config.yaml
qk_norm: false
max_grad_norm: 0.5
decay_fraction: 1.0
Each number is 128 + 32 x the weight over its row's rms, rounded and kept within 0 to 255. Layers, rows and columns count from 0. Numbers have three digits each. The size before them is the row's rms in percent of the matrix's.

# layer 5 attention value, 32x192, rms 0.0401, rows 19-31, columns 0-47
101:197150086128184144125134154162118181106159156173131120168198109154135119138139089099158145098116154128216134151132116115147085154096125139156193
094:134088094116056109116118135101150127090141067111160081074117164140107086131100034164109129153068128199124060096135145076180153113200079138162112
103:128109109132145155142112099112102153063131119107144111145135095097091119093136092117114140144198130128097105156171172100086095123118100107119121
101:150120142139137133159046120121137098115149138103103093084085142057157118165111064188117156112116107117145082103104090143135133156138143174160152
102:164135156154145166171155173135071074134111145082109121135113118134168172136152167095102092128132165106134064110163182116111063191181109148125105
095:065104146080066128113130126114106178187028125178168106081165107141087156111169124138180073158140165128120084133148123183133082108107131150115088
101:103103125081113128154103129098090147135150163143138134103088143103122113133126142140068157159135109124131177089116123070166095142123069123062139
100:160118074128178113131103119124107103109075119127174104103129122123120146122150127113134118151084132108126143104130182062107115113115101090091153
098:137066152110137090158121158130149088159144085113139139101082142113100137144135135123131117169150094121121181157107125165089109162114102109105119
103:133116176119138154083070142168101112152154171080115154070130116134154113095150071101167136156099146083118117053109138166194148129159129159112114
104:146107072129057099130138102085135154106127116154157094159128157084144109101145095130146149066134139131130154177097147148091147105171169115125110
102:118112115141147163130170163100105154193073096119094145088134096114133185084099126142119117120146127136056100061099041130125135142146039135141119
099:183142102116070144137056174153149118131073130115122075139145126102135120131140117093103198141153094097126093137206116120136170150141134095184099
# layer 5 attention output (transposed), 192x192, rms 0.0496, rows 19-31,51-63,83-95,115-127,147-159,179-191, columns 0-47
101:138131117130093150129167145067013088073123087133132097169117183112168054134123160168119139146122141190128113163123148150114102125138130145179130
100:113137082131130118076093090123178120156118175150122195128095127133129129166146115178147117075160095123165141123150100083179126071148111075176118
087:122129183076103129168166135115128109116180156161112078128146110070147123139139096121194179136215135170141181138129178161149135111098142177167108
101:086064172164112184106115150126131153147078111047081112113138163089093140191077123143083126125104195170165149114162132118060126172165076128115106
099:119133128199101183087144168145106156133114166002139119125167175149111135187071086173131110145095149188126126110137152131071108169139131174103148
101:148172169171074129103115140109122161088137146119137115152115112089109188157099111091154067098098160139114081134127161146183137142156121145160145
099:137151104123134147125184141113182119099088097092137082111086125160157172151119073100065112119139096057131131158088141108162164120131154135163111
100:093112091147119128101129097065051148160099077145118189110075108085138086103137133070183138190130133097069115157112083172066187133121098139152134
096:060136126140150097106120150095153089137140156092132158138120109116064049119085064102149085136172068122127109199138149175077134147156106135079159
101:155143103125115123153150124156157123156158176143177172168143160127113195106114195105096062141147143185132127142149162111108118175108099102096135
094:114133165113163138126202062142108089086117116147079132150079084121125097161086170101141085164146140185193122161184118093136182110160117124135125
100:050134196090127112104122102172083110180148150132069126117092144137130119094138137162094176105146103110182154126118145085142196140113112124091110
100:096112095139109123137135157098091118118137107176168095090127052160153160090137132132139172180070149125160107068174157114112163122150137141089164
092:175157073136199133190103115152135181153127108146116080126146120100170160147165202141103163148079124129103180077141122116182085118205138092111113
103:112120094144155117145162224058163173120107122106160126131070119147119188102108155117096126098179102103082119067120179163129131149099140120134114
109:189127149130115147146117066194141129113129147124162170173145145217129134094154106130113083072059137150139095100139132095079106159121170084172164
107:121187181116127147130174123136131130145067122088124136129161112119101105143154122125160113087085183144141062134112089121122127088082107133154169
092:149113176163147151104115167141138154126115098138115093167159106111151190096128129142146054163083141082166146182149123102132111133090154051164122
097:058051120126117103120149180116119118106127110129127135153127109099100088142156147121140091076134107111128171175122120057116043095151096161165117
115:087107090109128167144122091163129121193167160120149167067127096044193115084115120099101152169079121121142132104104141192122094130118134169168087
097:106122085135160094084132109126140085091165183103180075138152169127127142166149147076122078104144096126122138078176137117186115097138168167130082
103:098100098112102060173132100177152092122136182125143106125087113109138189041127152115096125120075155132132131052128125110171084162162101111134096
109:101166138218123170088112152122140140163136167158101132114088064104096131109132143082103117104130079095148164087147099133123181179161151102144113
112:149106123154144122133078161098126125167185158105099106092131110155126088175131176160136183181184152167145104129157114197057160046174124126141071
112:134106155128145092112133120097170167112167141172189123139115116078180182121087142088108135096134178100107081131095146163135124131151150120123129
098:189077117118095134095089135185127124091142141113180117139115172161132118098079155127099127137142142140116142136135069144157085110096123102153103
090:085161172138144159074115077130204114161118118063121115125117139102063131126108141179117124167183160096087063150109110124139106108104126173176116
092:114156156123107191095133090151075088104104129138088132107101123147104136138150134167123120174130145073116063122170091115160175117131136125097144
096:173164096177141143085119104143125100098125078161093131065093118086109148158151149104149166148132160081068118132101095143156203109114088087110148
099:172128131107143143148097111145166154189177135172156117127113073106071171075190131139127169131138098070157128105168164143160090101108106132168130
085:112172192078145129104158102136121119167147128194164127113130143133102163111154103095137158113177125124120147126123142169167138116152115182085144
088:154154154109146160145107109144141077170127121153125168077155153186134177094087138134152248142129108071110125149070076084127181130070179101052098
097:110090162074076127131088094190112132133167129143153175133120148170128148068136178167209135159153108110125126141172061137115115096142119187132113
092:174059119141056129153150140170138086154158107119126186130128135135126137177075114087113132156114163119171095181085141119120137135135077122137107
099:134172147101150127149097092148210142084136072150118099188152103134118110164093130156160169166138128166138104134112147065130099163072148087154162
101:089095153137155146101118128110136122152132083175138110110100132142118183145077105205140124092132147088071152128117063164140102141182066162187108
090:069134130126178130115068131126093177183111138144158135089136141141077126072074122084171100147100095146189154102110138123062074154117085132084170
093:124127084166103173126114144136161156117104111140161182101128108148079132118135085166151093131150158170112133129103121113159094073157127094185121
088:163131157101125088103130081150146137132127148139132178111092122153095111140137162183165147110126092156091079167121145098144110143123105119113125
086:148121161113087129157114095140116117122191161118108136129128125169172134138152131126155103122074124123134114089096167200148182105049069153081234
103:139132159133135139212128110113146136116175091188119101124169206157173092067139100097164134129097176148172122118099132109129108152155078100105083
104:127094136166112145069125106113091110085086151206194106077129143113106164138076124125085090146158145146120183126103105141098171153152123097128134
092:136126129121084101160129153093092123049117160142115147126096128107095128159137112114098129151177136127104119086120126108143172086064140130075154
106:173109091123106167153157169136152120093140109087130080114087117050104111147105097127149169140168068109079129148090119143133100169173157143093179
099:146112152166129153121140096177112144155116171135110093151152104092097160140177117149095093141152106149101122095121192184129146122099122138136127
095:071084138138117054144152134080183089163108180165079138157067146159089098128118159159164128168158155154163109166124138087127174130170139145069179
089:160145192072167126144136084136123114102125141138107246208136141157146134109121089138097095110137104086102154130154130111114114118156114076137119
092:092174122144124158133135132113094153136090151164135119131072100134120140129151180122155092146116154128122155160131096124106178127123165158138044
101:088093121073091117102139098100085136120095113136091181111096115120145103135228130125180166135120141090110132155142153138141143135085154137119122
103:094152141127079141150139113098072180145163101162157103164078118178142144156129103096068060118161144122094168122087102171158135172115162104118105
103:160068123100116110101095179186143109109166119182105181122154112074076154140061165154136134141131144124161138161151136080103174083146121123122122
090:098137098132153181144143128114052086136136146154061128109167195078121165157131079117093140096165081129143170116042156146111137177175174132152081
101:089124128180085138149143149104120119134126167126096142111141121137138148112129091056149121077135112153137170137086134095057122145136107076071096
098:134104142081198091149131138162122163136137106134152145168147126098123124146146164143182131120147126144064172154169134161101092170118139144101160
105:070159104125135144110165188150129136145198135091119146124120144148140109142139119147110128183072120147136090135146091126186069070125133171141099
095:113106071128121135112126183150104102127125118169180085119156112169178097103089118103122142155117149149135215160120124098192148159156116127077144
092:144126092088120078109099127157184155087117148153190173118086132147136045104129158106162156086095126119120114109148110106145166082112105141160147
097:131132110137170106136145082112174155078129148060107109178145118099176050137071158124136170125141167148147132029130139143162135154195093098116141
095:189143068147188120105117104132129206108082127104068120136201104155147120162132094120123138041161141174070120157152130120109120117107134108169182
102:141196150147103120117160126103143141157120138094118050087100131106070120093129154180131165115162145174171128143129178169150075120107145147133145
092:114144154123137169082148171110120188125175104169120128066129161139109118127120083138125103089130098107185163077106120126144154041136094145125139
096:173192133101133072158162158124081108104096145119181103160143124125158132163097087134099115143141121179117055171114100103095132103100109099127155
094:169109131103143123149116161111131103106100162117152125152122164131113173123188134146122159105116087045100145094101119059146101195106164141127182
090:137247125137118118168093147133142090142139146118126148152132178076114092106186131107195106169135141116155164177152122183121107122091160150097231
095:085166143169175099140117131113128169122115105129128132180123092117142071113186135176136091122116144097109126193142098170169108116106110140142195
112:144102136102105091121152122185040099122101173143195155097147076118096107133110121102136142156071192120127115130117081151099165133118168151150112
102:162108091202099164124144072129139119087089124070137162092133102166094109137095158065119167164075145093132180064116094100127145126142137076165119
102:124105090123128128107105123127144171095081088180130079100178063122105131139132131168145141116105137069120176178080148168176156166076136123073151
109:110139144094154166138172124144190123099123100096152143066088149113189145090132153149113144117074127119182109128102147137131122099139189088156122
113:089100134119093116115089085126104065126111099101092073158146147190126165116143129106102118148145077156219104121102141085118083109098143139138157
102:163108151116110137061093128107077113106138120143149144146143102145164116099137157120101085129160124048086082186130102082130167097071131132173124
102:080144187075112138104133167146145145052127131184131111101130196091093157136135118183104093120087157068117163118181124138136087113120096176106111
114:126089087126125094140168144095131162165153170146071107134152102124138130117126100133132113173125109074206155155114069116200149157114172112161194
111:119133146103088068117075131066061065122109149182143097167157133126143122174159172104095154127168169174118089190105150138188093189071154106039108
100:092096083150093116133102138089144105121110095137124147163124108145115114076175093188158179119130101104164141147151196164122081127147153161136145
108:094158119157083062135135132141128173114198095107141158177122092183148069141139174107115112137158069158171107147137178132139124141100110131147138
106:109083173150148064150116104167140192093128186092100078184142184110086090130154137150132087149109101068047051083099122162090100083148151126126108
116:159146149164112185160153132118143087116133166130151120132057160088149087140089149159094111144119129200165162092195141073109150128134159120156085
# layer 5 MLP gate, 512x192, rms 0.0593, rows 0-63, columns 0-47
096:172131116176146120094152143164077136149187100126161135130135081070124130154130168146089099119146115088141068159131135132122166160098094113149161
094:104175160159213137068131142134057108186122159153119101129185155200112103136145140181165161124089130142130093125103129137153109175115174111133160
097:174158117076118109134118192103105183108104137132110127209140209105162163152123126119142131185153130095108140156137099166156152116146087120100070
096:140154081147103197144075050147047127114092151135126153128110104074131136045157179110097147121090139155120145113169105130127134132147132130184113
089:151187167142143117143178118090160193134158155077126130127129176135154114135149155086106127086123138102094093139172140153172122052114122133082137
092:091126188177091100103119168155141105155103107159122085150109107084153130159104158054080145124087116140184109189135108116110141217097085172148133
094:124118100117141139152092152144099116164115123120104195133141073120131144152129163149079112105145174098199110183181179154096144129196119097166077
093:130165135062127142124097147131159181170157130172104076121161167141146116092172118057194144147113144149135155127146142127091151114058183138129160
094:162144186126109082129137165078090089166105111115142131120112231118168127120108093167100131129134154096145135072120144118097106107100126138113102
096:081105128134162123073089131120145164097109148136108148176083117087131121145131134085073154141126174127181141146100113194159085119133097132212137
094:097103116091113136072167124171137123180206082154114122141143114109147179099085170157147097143156139136140203130134131130131137106134139158133120
109:139170092116051150139115077148072175135138105141128112144098177103105114079104099168141133110170105162131141077119086154121168172156149145114130
100:120038107096178083091146128184154183133133112140169092122109114142173147133111150111158076105148101117092102150091115124089098101168115173145110
091:165137138114169099124167133115134092146175140078128175171054160085120186132155096122125098108116175147157108130193137152040157146155105133097082
105:087131164145129145134131179120124089146142169108114145168168106137158116100177109089117099129167086114166156205149088114116114148130132126109114
097:163139088198198111095147103088134154120154175156121160133076121090154125102119120090106138154094137114088138130131150126145144106134182117134149
101:114119120114146125105120151086106138080183168137129073170135147094126142127090100071166147184141054220103168152118149102150102126129081150178169
091:139116129149167156123146066132115181135148130108088140143121205100111085115148082086088153110173111100096043123131185056138136130085114129157154
093:137129128163173151101133146085163082111138078165140126141156160175102177181164121150094090092085107089137110106143121163099101154092130060117126
106:118073100193097173132179146107166134183172167133132141139133123117154095085109100097132112146141127127153126146130101100150152152075096093085097
101:151125094111140088098078121111154146115106188125169158173075136180101078133101144089095134082108156150103134122130102076052148146133119155065146
104:117079142146133122118115137107120182161101125108144133154105140135161126068158088097087110120164102099059118096085081164131098068115110106174197
105:137165145095148103113185162109153145167182125084141166163138068197083047133121081128177100163168188134150098126146133150152196117130169111129162
095:109085118134090138136123050179076076116132114175102113101131072152134047111132160153160102138140102158143098041100152096093149082125080098118104
102:096110166126126134142139107171082081155108115078134100206100098160130144132142129126106092083156146089086142095167143147065173152096158118140118
098:132162155147089089091135155148081108143108168130141125104197196133149123154098118104137130167092169133137175160112116063071121083141121158157111
100:066105148121081097166115107121105173170146178173153144116140109186100162113086177144089097142139132119173201138136101121190178129127110148174110
104:139143114063153148198100100131121105122132137132054137109125106139139139111149116115142074127151155118126111115140111110108113113160109150096092
104:170180105131100115150187131145191109147105140185119177187167141079148129132100129103102165129138152152084133174161146106159112137091136116147081
102:049139101104139108084158120152138159100228199070090143181131134175160087153146112116144104114164132120127097199142193119143110113140125128144090
104:091170111120150179076098158054144148115098116150159104152125115119162088134165108146127187163102095082107098125114148222097130173054117090158155
095:105124133203146100119079155110082144106095140085083102128125109126138148255115132042120184145132174142149119165149093143125165091145124124135145
088:199117145159196136148116116091156133109090169122176168152084135100121147135160183135154164153128169119118135138157099118167146120203153140103098
101:138100091100128180125123103140137116062172193177140114120182140135188131143128097102112172133094078150076090152112105112114163173125167154111130
104:093095158149106137160104072116147181148185121177099139111113101115106071097165104191162112114208063120164187128098152104184124141138158131123155
097:127145169111138136119105149157156138166093095129138200133134125089100078095142102145111171104065144073068118198153133107163090148116114120133118
097:123079157144168137105093112169119157104112137129168141197122170156205078142109167130188168112129162093133099141172103136125115112135096144091154
104:098119117184151143133084111140164089124125102119141166170123086145108139094166123102164127151156135103099126141121112131145100117165085164125096
096:165102162118134144166093152139140109152084090178121191169092139160080127127138121138106104128095223084132159123155099157105163151134057144142090
093:044118181067147115205144126164124175122144088145085151202117189172142129120175123141134110093118108087135120186122100112139147110123097148074093
095:137119112093143152181105110159117125154136129111152121155135112171119080200144149090174161140106126142132114137223138095160130142094150087129121
100:099121117162119094148123098090152184105144107141098145141122134141190138122168148142092101203169135048031091115190130158094107103105144126115115
103:101147156050126149141095123131153140085082218144061135091086116169126079122167166131201151116107097119176159169135082070156106199112172170080105
103:072134110117150119091144113124162112133116148116109121116124127085109068159069117134148117160125054155150127122128130077118148170137096137201089
098:089096102167125150169149129083154147125093127156141123147083091124111092121122141149138144106122102142211086050080147080101100155098155151137164
105:125107136086117114121137109086094117105143186081127093138090143165130089210093141111113205128120144131081102110115126105160177125083076121148120
101:143060148103171158094119100117083098046152147094139102080162115141138122125132190045110098172111087121145105132147154153080079089137123141125113
099:079138103101135133143142107162165143081111111138091137100137177182152142120176130180176102133081095194103046093135142090117079142030154080155107
102:118111126144186145082168104088136134152146096115139127178134109159164115126118134157146154153117134129158205084145120089076184100129097110117132
101:106141132081107148126160168122155119106134038084154123187086150152084152105138111133123118100084100124182147145129131161110134122100159090124115
098:160158165095134059144080095208142123105124157132150186125189127112119085097084117156079090100144104072059150068088117115153146129125131118133122
104:147157142056161121120144110114111104119099137132160096092146202137142131111131107141132159134138100107137131111080112106161119122086166187165130
101:152114174123137173123130073094159142160174129110126099166145077108141127085142189130101166149116108155121089103094167148164093140145154155099182
103:125158126182152172085047127118125131129107054139168158153203165111151124141163185088128102162175106153107105088102089092111152135156139108140128
098:132123139136192147098118205126184128114120140162160129135096139129209126082120201088129093193085100144134174107174152161142126129171084084103172
107:149104126121097137037146140129157088130116150122131149107101189131147167120070112099141021162102133133157198135121109121098142138143174162123149
115:149148142139109116184079076100159148142138159130157157145143074144102127067104135080148101136125129111132170138096127118127177176166132121140090
102:124102149085128132182122140103122112121114075144094121187099161158141132135142156062123196153154113108083132072128121091092149147168129187128088
096:120075094146103173137121173101115126129090111171142044126097142136129085108160178102119091122124151160172106148117079124145120091051125115164161
100:105134111119140094120087117136100114166105159138112131159121088169202151116086182139082144146124133141183103132095113153061098103127109086172078
097:185136138090092124091139126137117143118104145094132161105117146137116156133089120137087136141126153134162171098139103109108109099119143152102127
100:094130133125099151129164055116184124140084115125108103144164139217163094126085182041085129068110085122091103176139130106126074092092108121110134
105:107172106099130148164153091130210193163130155134155100141153129133147159117111100110105131101163181080178121136138170159167115130110101126054112
097:162159071186136106123114119111120109126098099107173058128078115168121137119067159147104206093122103110153092115141136105156158119055080081109125
# layer 5 MLP up, 512x192, rms 0.0551, rows 0-63, columns 0-47
101:125156063148125078104099110184101118133164114103172126126159128135112101134082075119188085115072072168120145118093115190164147091154153081130094
096:128151123131153071204151173140135113166108131165137213160101150147116113152153158088153147142133150102152110111150082109086131194147118096137128
099:086189140156124126144090113134109116136086144142120109142177177148121155176131141166122167117164115141107058126159103112144094153111117099108163
103:122131105108147096095125181097164110159155178063158110129129167132067104119087180085157108102215095109159119079185126105099135126151089160124112
091:123124095124138103162151149147088132066154116195120117139177089206133134163057184094153056093135158156125146150068167113166143123109054167146179
087:133148160124058190117069115158069081173097131156121061161112062171109082137131118132143131156154132183112149093124142125147134136108074171118149
093:096141093142087146174138152137141130073139138112095176155131143152112118153116078133086094112141128052231162129142132150106162093158167137068136
091:167048109148128151147139141158129094090109082140141151167148143178157173162126174137168148112154116106124111101167113115127105086139119179143143
097:119104133135063104145089123115129085149128167153082158122148163112147146124192111151078065083160103145178122152122163139122173115084126099093124
091:082159052140131104155109131151131091116088162097076099129156099150197059094121156106130131103101111079125160161197165125122119115164116150122127
096:069114121063125181150169156074099149152176106208089143169130045139130183160123151152106114142094118128071105152113121167122193145139120118190134
102:115116198150142132102105087114108110115082125115109126153107112128066153099098110117143119134117159135090093148137120148164110115078117153164107
093:061108091118185109095093136156106154073052165174101116152111094104153154122151091091138122109135126166169193200074122143127115077112142146148126
105:116132104075159093048210130125131100092098091183140066131067171142095137158102126108103132144145157129102109125138104143118074115096132156127111
103:119130125109139173101154108130078165175131096084149100111163150116102126139095124165126162089124117163119146119042090125158086157134141095095094
103:200107151091187104136163132087119108090103106132151156121091133129149152101114149066150121131094142090118116100113098118067124125124102109156158
101:131171114148076096105117131172171102166192131103076169131151116195166169148117166129079165148102162116159181159067166113084116120145058086160122
099:161138148124075106084131038124108198128166100205167133095177099119157109147150127105105126146097129116181080156094168126148094148087160167116126
104:112168185124101074105132133140053157098106168097106097114083165171158116192124185106126113144190157129096139118176132118128119171126176155111185
104:145137086124114086151121137136105102093146104160097099145113097130203114138159126216123123166128108151107173135084058088083176145114165123145077
102:118036077115095109088118184112167128168162144187149108122133120114172144121112103172147136118197085138144156100146132129132153158061114117151052
100:104110189127147152160143083177149116141156131115107155194067137093196107079106148101100073174169112082151139161154115162140099110141149106144145
102:184116109106131107119128131078103138190077131136117129177113082171168092123182097159136101170101133066107068132101130106099103138163157176125134
091:163147149139134114135140122108099069145148111148119133134106196100149112141102106162122099140168138086150121181110133130129110135138124153184135
101:129125045112098122119116072122160059121124155187179129063101133121138103077122095107103105132084136144110142141125091164208139154149105104130113
104:156199190075059117100145051177103147182081176084112123182109151137157160110177121078137151078177153092169111180124118105134130119109144154151158
101:130109157138101155124157107152073068186105122069116103167137198146136183117085122115123149181139086121174146108082123065128149161133159164108059
100:145113094154111157103106170109103124089157159064137160081095150182138117099133091090163108099122115117122137151088106107168129139142129111170195
098:073069154167129125126115087120125173047141162132126116154125123102177118104094171161153088130104051155121108143125098122176063146109120131112128
105:117158105162084210185147135133178163165129128136095119151086162163177128138134105123138086104091107178138127133098096152180051097187118114113118
105:099177100120096168104081156122084166115103172159062117148120131133160100137139178139191125109129143148117085091106165096127142078082170169143100
093:162105123060177088135122134147109112113121172083050116146168103137179153136144131081135150104177151096119148105064111056144173114134115141158151
092:112095133100177084170076127086108110080136175096140101151119104132131099172155167149143097128154123116109071171070133151134132124140167112108094
102:104140157143122137088149120192156146080119134126136122145100126061089112092094077126139192138143122138129167071126111093094142074096103183160199
102:146103144151119137139118100050118109064130113154051126070085144181147105078086107120151178130114105174061116151105160136123169126089117108128140
091:156122174120123103128149110155104089125128159181111117148115121182135164139085117086116141128175173117141110110119093122126132114163120099143133
102:116108047127092110047125104172092087127116074161122160101126083120138089115122113152133118172126148144127085167105218138127130092189139102099132
104:036105082139106110128147095069138133069110117086074149157102150093108169119164172181085113115094106104123126121162141159136104066145125130154180
100:088095111076066141153072115190164101133152141169145181100135167151133082079171157132126169195194133131167097143087140139073088122103119132150123
099:136099136088106135121086107151168143098120207153141105176175175105194116148151079105073187176129107147170183184138121085104098103086098143109158
091:172125084164125124072121118115129144163151078182149061101078105190102085141151180129061113141178118141127084141117111092119045163102143133086111
101:113106118109122070113159081151122129188137168169082160139085126148127097096038156135114138135132155168157148077102131099098125089171148168125101
101:184132120114098125160164138156130152141177056142185113144140149069116108123140173126193103168152088128080096102062073222140092174141121121084190
096:134101119121133103078211147122162135141172116142121152137159159093132121086126152112175120151204102154141123096162132096163124097190131107099085
100:111094080157134115123087118174084139130105150119093094115214096088173174155142137185102085131119125112078161167050122192176131144165168108139079
105:116161141174150143205126170160084142107118156169128147117093186131147133079111102121094113111132151122144135169175099153160181147201142124178187
103:113131147179143129149141146177126128180176109054164103129122159129157180138148179191137121111098160114104107144109125094140142144071136149126078
089:106167123165049146123095130101148135123140105120122121146194101134145110101148128109163082143148162111164086129167225162154089075112111166170089
095:164149138097134126137090181105097163113095120110156123098129161049118111101133094078181131109117174096164158096131094149097159143182135139146129
098:168086123156152110154157086125147131195156156129115128188109122109121178131125154146106139134105162115100099135105151127140159135129139140132166
102:149102169111178142129169128142056111169104091139119139144057152119154081092114152182092080144069155113143091127148117056120077111094151167193112
102:107165082179091160149110084112121149160139142129054152136133139139066118126150171121161137198119165099146132130159123162111132134158133100076122
101:133119144108098108188105200115111116103147151135104079152121120090113092076141146097158150227109137133117136082165118140092088150074103138125099
111:139111134107109164187124116186175137083141161126104186095126200164100142153162134170103100108088123099138154058114129164106122097096070170139079
114:136112153120093174136109100150152080094141100184153116093096120162132108156096119088121152144114104157145088086136149125113150122117084156105164
105:075159087157158111147179056112164140083195153169135121115102158106133145119158120143119134086140095152031096123094159127145087179133113130120170
107:119079082107091156133101102093133117174181181126103150102093090168127174125084158108140104045084157113222155192090135120151122183171127134129184
099:110152112079212131184114096114108160132154108119114102150121050137136110068102141060134126122189110168099120104145154137119145111109185118179129
098:072077079143148160118154101112149135135096146118141141068157168146108160109134108148052120091177077116170169155102112173089118142185067207142163
097:109162141070126150132093187138157131111092164095112120126160090138096125137126154227090107101166146166126210164159122151129100129103115123134177
094:174178181160105150152098160071130135167128083209094172108098109151129184107146114148079145131114171150146150104163121111073128095167120107098170
105:180122164146169132158105126107179176139103088099108137135106180172080158105160121079130065176103148091124146120109093128139117149102112157083155
102:150133096216149105195109186144069101139106124075056172156105138178143081120086077125073131115102130123129133160144098117153067079120182176058109
102:141168173071104130125110140115160114108074141137123127167160128147141147149124185187183115135100137116128113100134135108118109110122105067130127
# layer 5 MLP down (transposed), 512x192, rms 0.0573, rows 0-62, columns 0-47
097:138062174160114150123125124087132123175106128118153116113137074139107127092116131200091100090184177145112133137161094041079095142103129160175165
094:140172098111110175093106112139157094126108138109145090167186186183138138143169162205136199086071147098127115124117130195127159169132117129119102
094:174196146183150201126132098126096160074097120145149151167090110147122101120107182135113105151117115123159092167061138115079118108152185111108079
096:099145106096087138094136134064133186113120127131129144101096122126083084111170173115163122120112118165154104130159073139096068133143119104112168
090:090158095117143194115120135108154098188108133131153160136111129134172168133149182159086098178123056080132135130188102176178086127175113152128169
094:150106115129088117092139141177061205145135155135180138102146144122059161152152126046132076081131119145181158172156120162118134168138106105078056
103:092183115139104106148168132103163094128151164122155115116134191188188135113117160155110130137094114092072103136131084129121103115088124211165129
094:085074159125137136169073140165079120125140128117119120200196167169198066134166153115134094147120165109180148173161132184122137113140131122129084
101:092134086096054154136091143142139116170093097211116139094152091168130131127125095116160110103123122113135088148194107094165108144083160151180125
100:139104105123156131117174115147117181074088106138105121143141104163132123141072223100142141153138065194138050162157073148113163138180150112092117
101:147147096131118129123176130193116144127115089106129072131158093150117159127115160130147094140114178090154117146152164075129150107108097080165080
101:134138115087077118097067149030081179154107150108138130169047128167109145127130109111101078121084183141100125165073105124123140128220149176136114
100:152133160179098184136071126153150114171098169134136114165103079096138136089175140130112154112128088139097126132096125061104172132121133169141129
105:150122115082159064185172147130133051107124114135143083127107090108108094146113127151122131167175123151147120181106069167122070090091121138050145
101:173165086130144095097083119103134169106116059068149100163101083133119137163098102109119154192137146122115173151153133080156115151124107128121138
101:135183125164081142108127131120123146156102145053094074153136118156145177152183121084083091103155151175149086088100177139154106104107196152108092
104:157126165150093105087169048143117150117155132113074157115097161178133113096097126070127138122150139195126127081153150120114135162119158118150124
100:254153163183111161098171112110084120093133126100057155136136128058111124107096147090113122161152068150175148086100122133141112066075108142134126
098:118133191120099126096096120055167119181126129161163072177133116085111133092129084122150105175069142161173119143174075126157084132147085092134108
106:085125131102159102148127155143087105137158112154142098136139105161112152170180094177145170118147152135107090121120159133118142139158092106130088
101:075103154138088123117143112108158134127124092119120122119109167134129129140107106146126147141156109157155179175154143117176173123147131140166129
095:138046073150100112187177123148138131096137172122157100125098147178143132147174094175089124110141127099155148179149125156107150169161131176086115
102:112077145132096160208083153133140152123108062154117174129140101068126131126110175145086104134153161095149157162152149179191110174126131126166189
099:122142145160138036177102139121169116164178151082188145107151192137096161127164075139147190112089153127134096105112135143133172130149112106121154
103:138145114156155073142135108123150140109106096087134103086088124143067151114138090140129136104145058104145100158110124174188156110143180072136106
102:095124161166094116172092138151129132096107053194148139098135117204132061114127096152127122190159149126176121149144056112181116142099087107155091
100:143080134160149108144185156130116095097134142149062077154180142107202136103127146138114102152186090064109130165166083163127148115140122147148128
109:054116170110167133193073135113087087051184164113045132108135154162173093136098112115130145039080169127128146120152061142171058105118124109154119
097:140144102120167168137145102123166114131138133166135180147112185160074143149105107126133080145106130158128080115133176116134197110116199136088135
104:123052086107082151113129107149060137129157138153092140170160083059102135136143177165121171167124063168177170120147105122154146150162100110074165
100:127135164139161131106114157088109152141112189139127154131155105132126100142041122162023162143178179124114138122145110207153101108124107085069092
099:164140094134178119120129173157170127149170138119090179199174156106136114093100142113093146133139147101155161106165123118080164139084159157122145
101:124109152107138170081116180094109167137074136136142175118100123123080142151100173133158155106144099097090111209162167093114091119163117152108105
095:071092083128138100177105169135112133106162128113098075067127160106168097115128158098158131134163183075106124175142122083157143143114123162113102
101:109132136160121156101131144108129096119120125150150110117184111147139103140114094099103105165144155125154107129178098119112106107085067122100066
099:149097076145136138131177088162180074148136168152138106149133129130170135160121102140179096116118130107161184125087157183130126113149150172134109
100:165123143145175194166158144161137113173109151158124188131099125091169120143134126156158196108164076095118109151159128071097122108115121118161168
104:101157121128136174111137084086115165103096097117099067097177135094130106166149099121072114192096117149184162089175137119158095178131120157113137
104:114070129142041185124095090135119143112120071164118163132124117120128139103131056150129129143139143125145142134158115068056152168098156160160151
104:091105205154118105174124173170149165125093182107109100161089157121162181151079107156100118095162157208150088197100118088148144132141101093139097
096:168186116149051181134107125108142118121104137151129133121084079124146134144143140127104169113169062182197105147079207132116105090163125097143086
099:118105190127163136086155129152086136148055163085131108133104131134205200127114134122124103085049092114164147159128074150142112134112069073095149
106:090118148162135108124188082167144143090099095120128099139130122092136062084165105129153129165155114124118103161156114168113084135167172127133140
097:166132142131121169146152140184103104129155065143142213097087120122130156125128063108092153148123136077151159138078142121130149125126167147066092
097:099196135093109105178139147096179096085178142139113114176106120144076155104156136141108170164111136108156133142106146103156164085162149137145172
102:155090085137121129104117149146139074154107146142105101110180128122101168112185101158116102140056128153126026144150153116184114157090141093110173
099:126121145090100193092085163127109077114081125160121097128124144112114134153139132160111178165106134161077126196117143118100116050076086143106156
101:144120126190072128101118089109210160186142165139165107185173134123102113112101147108061146123128114131197138077135151147136116195130137160179118
098:172097114147118190079114119136066092144094095137127093069142132158066129129127077132078124162085108121108117133103101061126100103116131206083117
108:131156179169111129162182159099148094114141181163164121162158152119078185052054125079147124126080091136075070114127068126126172172120139193100134
099:178123076165072136130135129160124168180100128116125164146113117096114132099155194120136094161142086128114111145187158136148120088140055089089110
102:220075124085131159200102092154107095153123118173143086131143174105137118119144153110116086131148173196147133153138086108176117165169035129129069
100:082138163142125169167139172113159093174105159159200167146098123114114100104133149160146058116165119079111144153092134109129143126123179114131223
108:105109086103106155083095133105134163164112087099145132142136144156079080106171193138116108156117103129144130108108136100129108101137098099120121
103:150158149156135096168164117129104154152100115108104124142176171101192154087114102163147109140153155133119130070087099120058108105124132158092105
100:136121190082175125165067187189122117150115071171149170099088188117137139105144110084045123089157125120091186203160150101137124115146122137156149
101:181140114083152160123157090092111083128095118125097105090160135101177070149181142171166158185124101212162144158137152088187092090090105094130156
100:094084093122154164101132122079126199166173128096147118158138103139166160142109145137161194149103169132045149100107116118068105062132134108107108
095:199217157129159115164109186120082093133121163114119144201149052157120138113083173105160101100139172129153108093066093057154163128090169102102109
099:105103106169101152122111132115152103121140109141154076147140166139113136168145122051078137092101079124122172149163128109126143105134183104130137
104:155082127143125206091161148065142084156068159105094096158182038108120151129159158128151146121153152179191149086120201125112078099154155121134103
100:176062052105152164140205116106138115126158185179124091138115137151110141139113158158123116102168127123181069142151136107113107105087123098108110
108:140049117110108080160114114099103166131092115138121105076126153133164129108119075077124131118120180131155088134151101102183109121139136135142077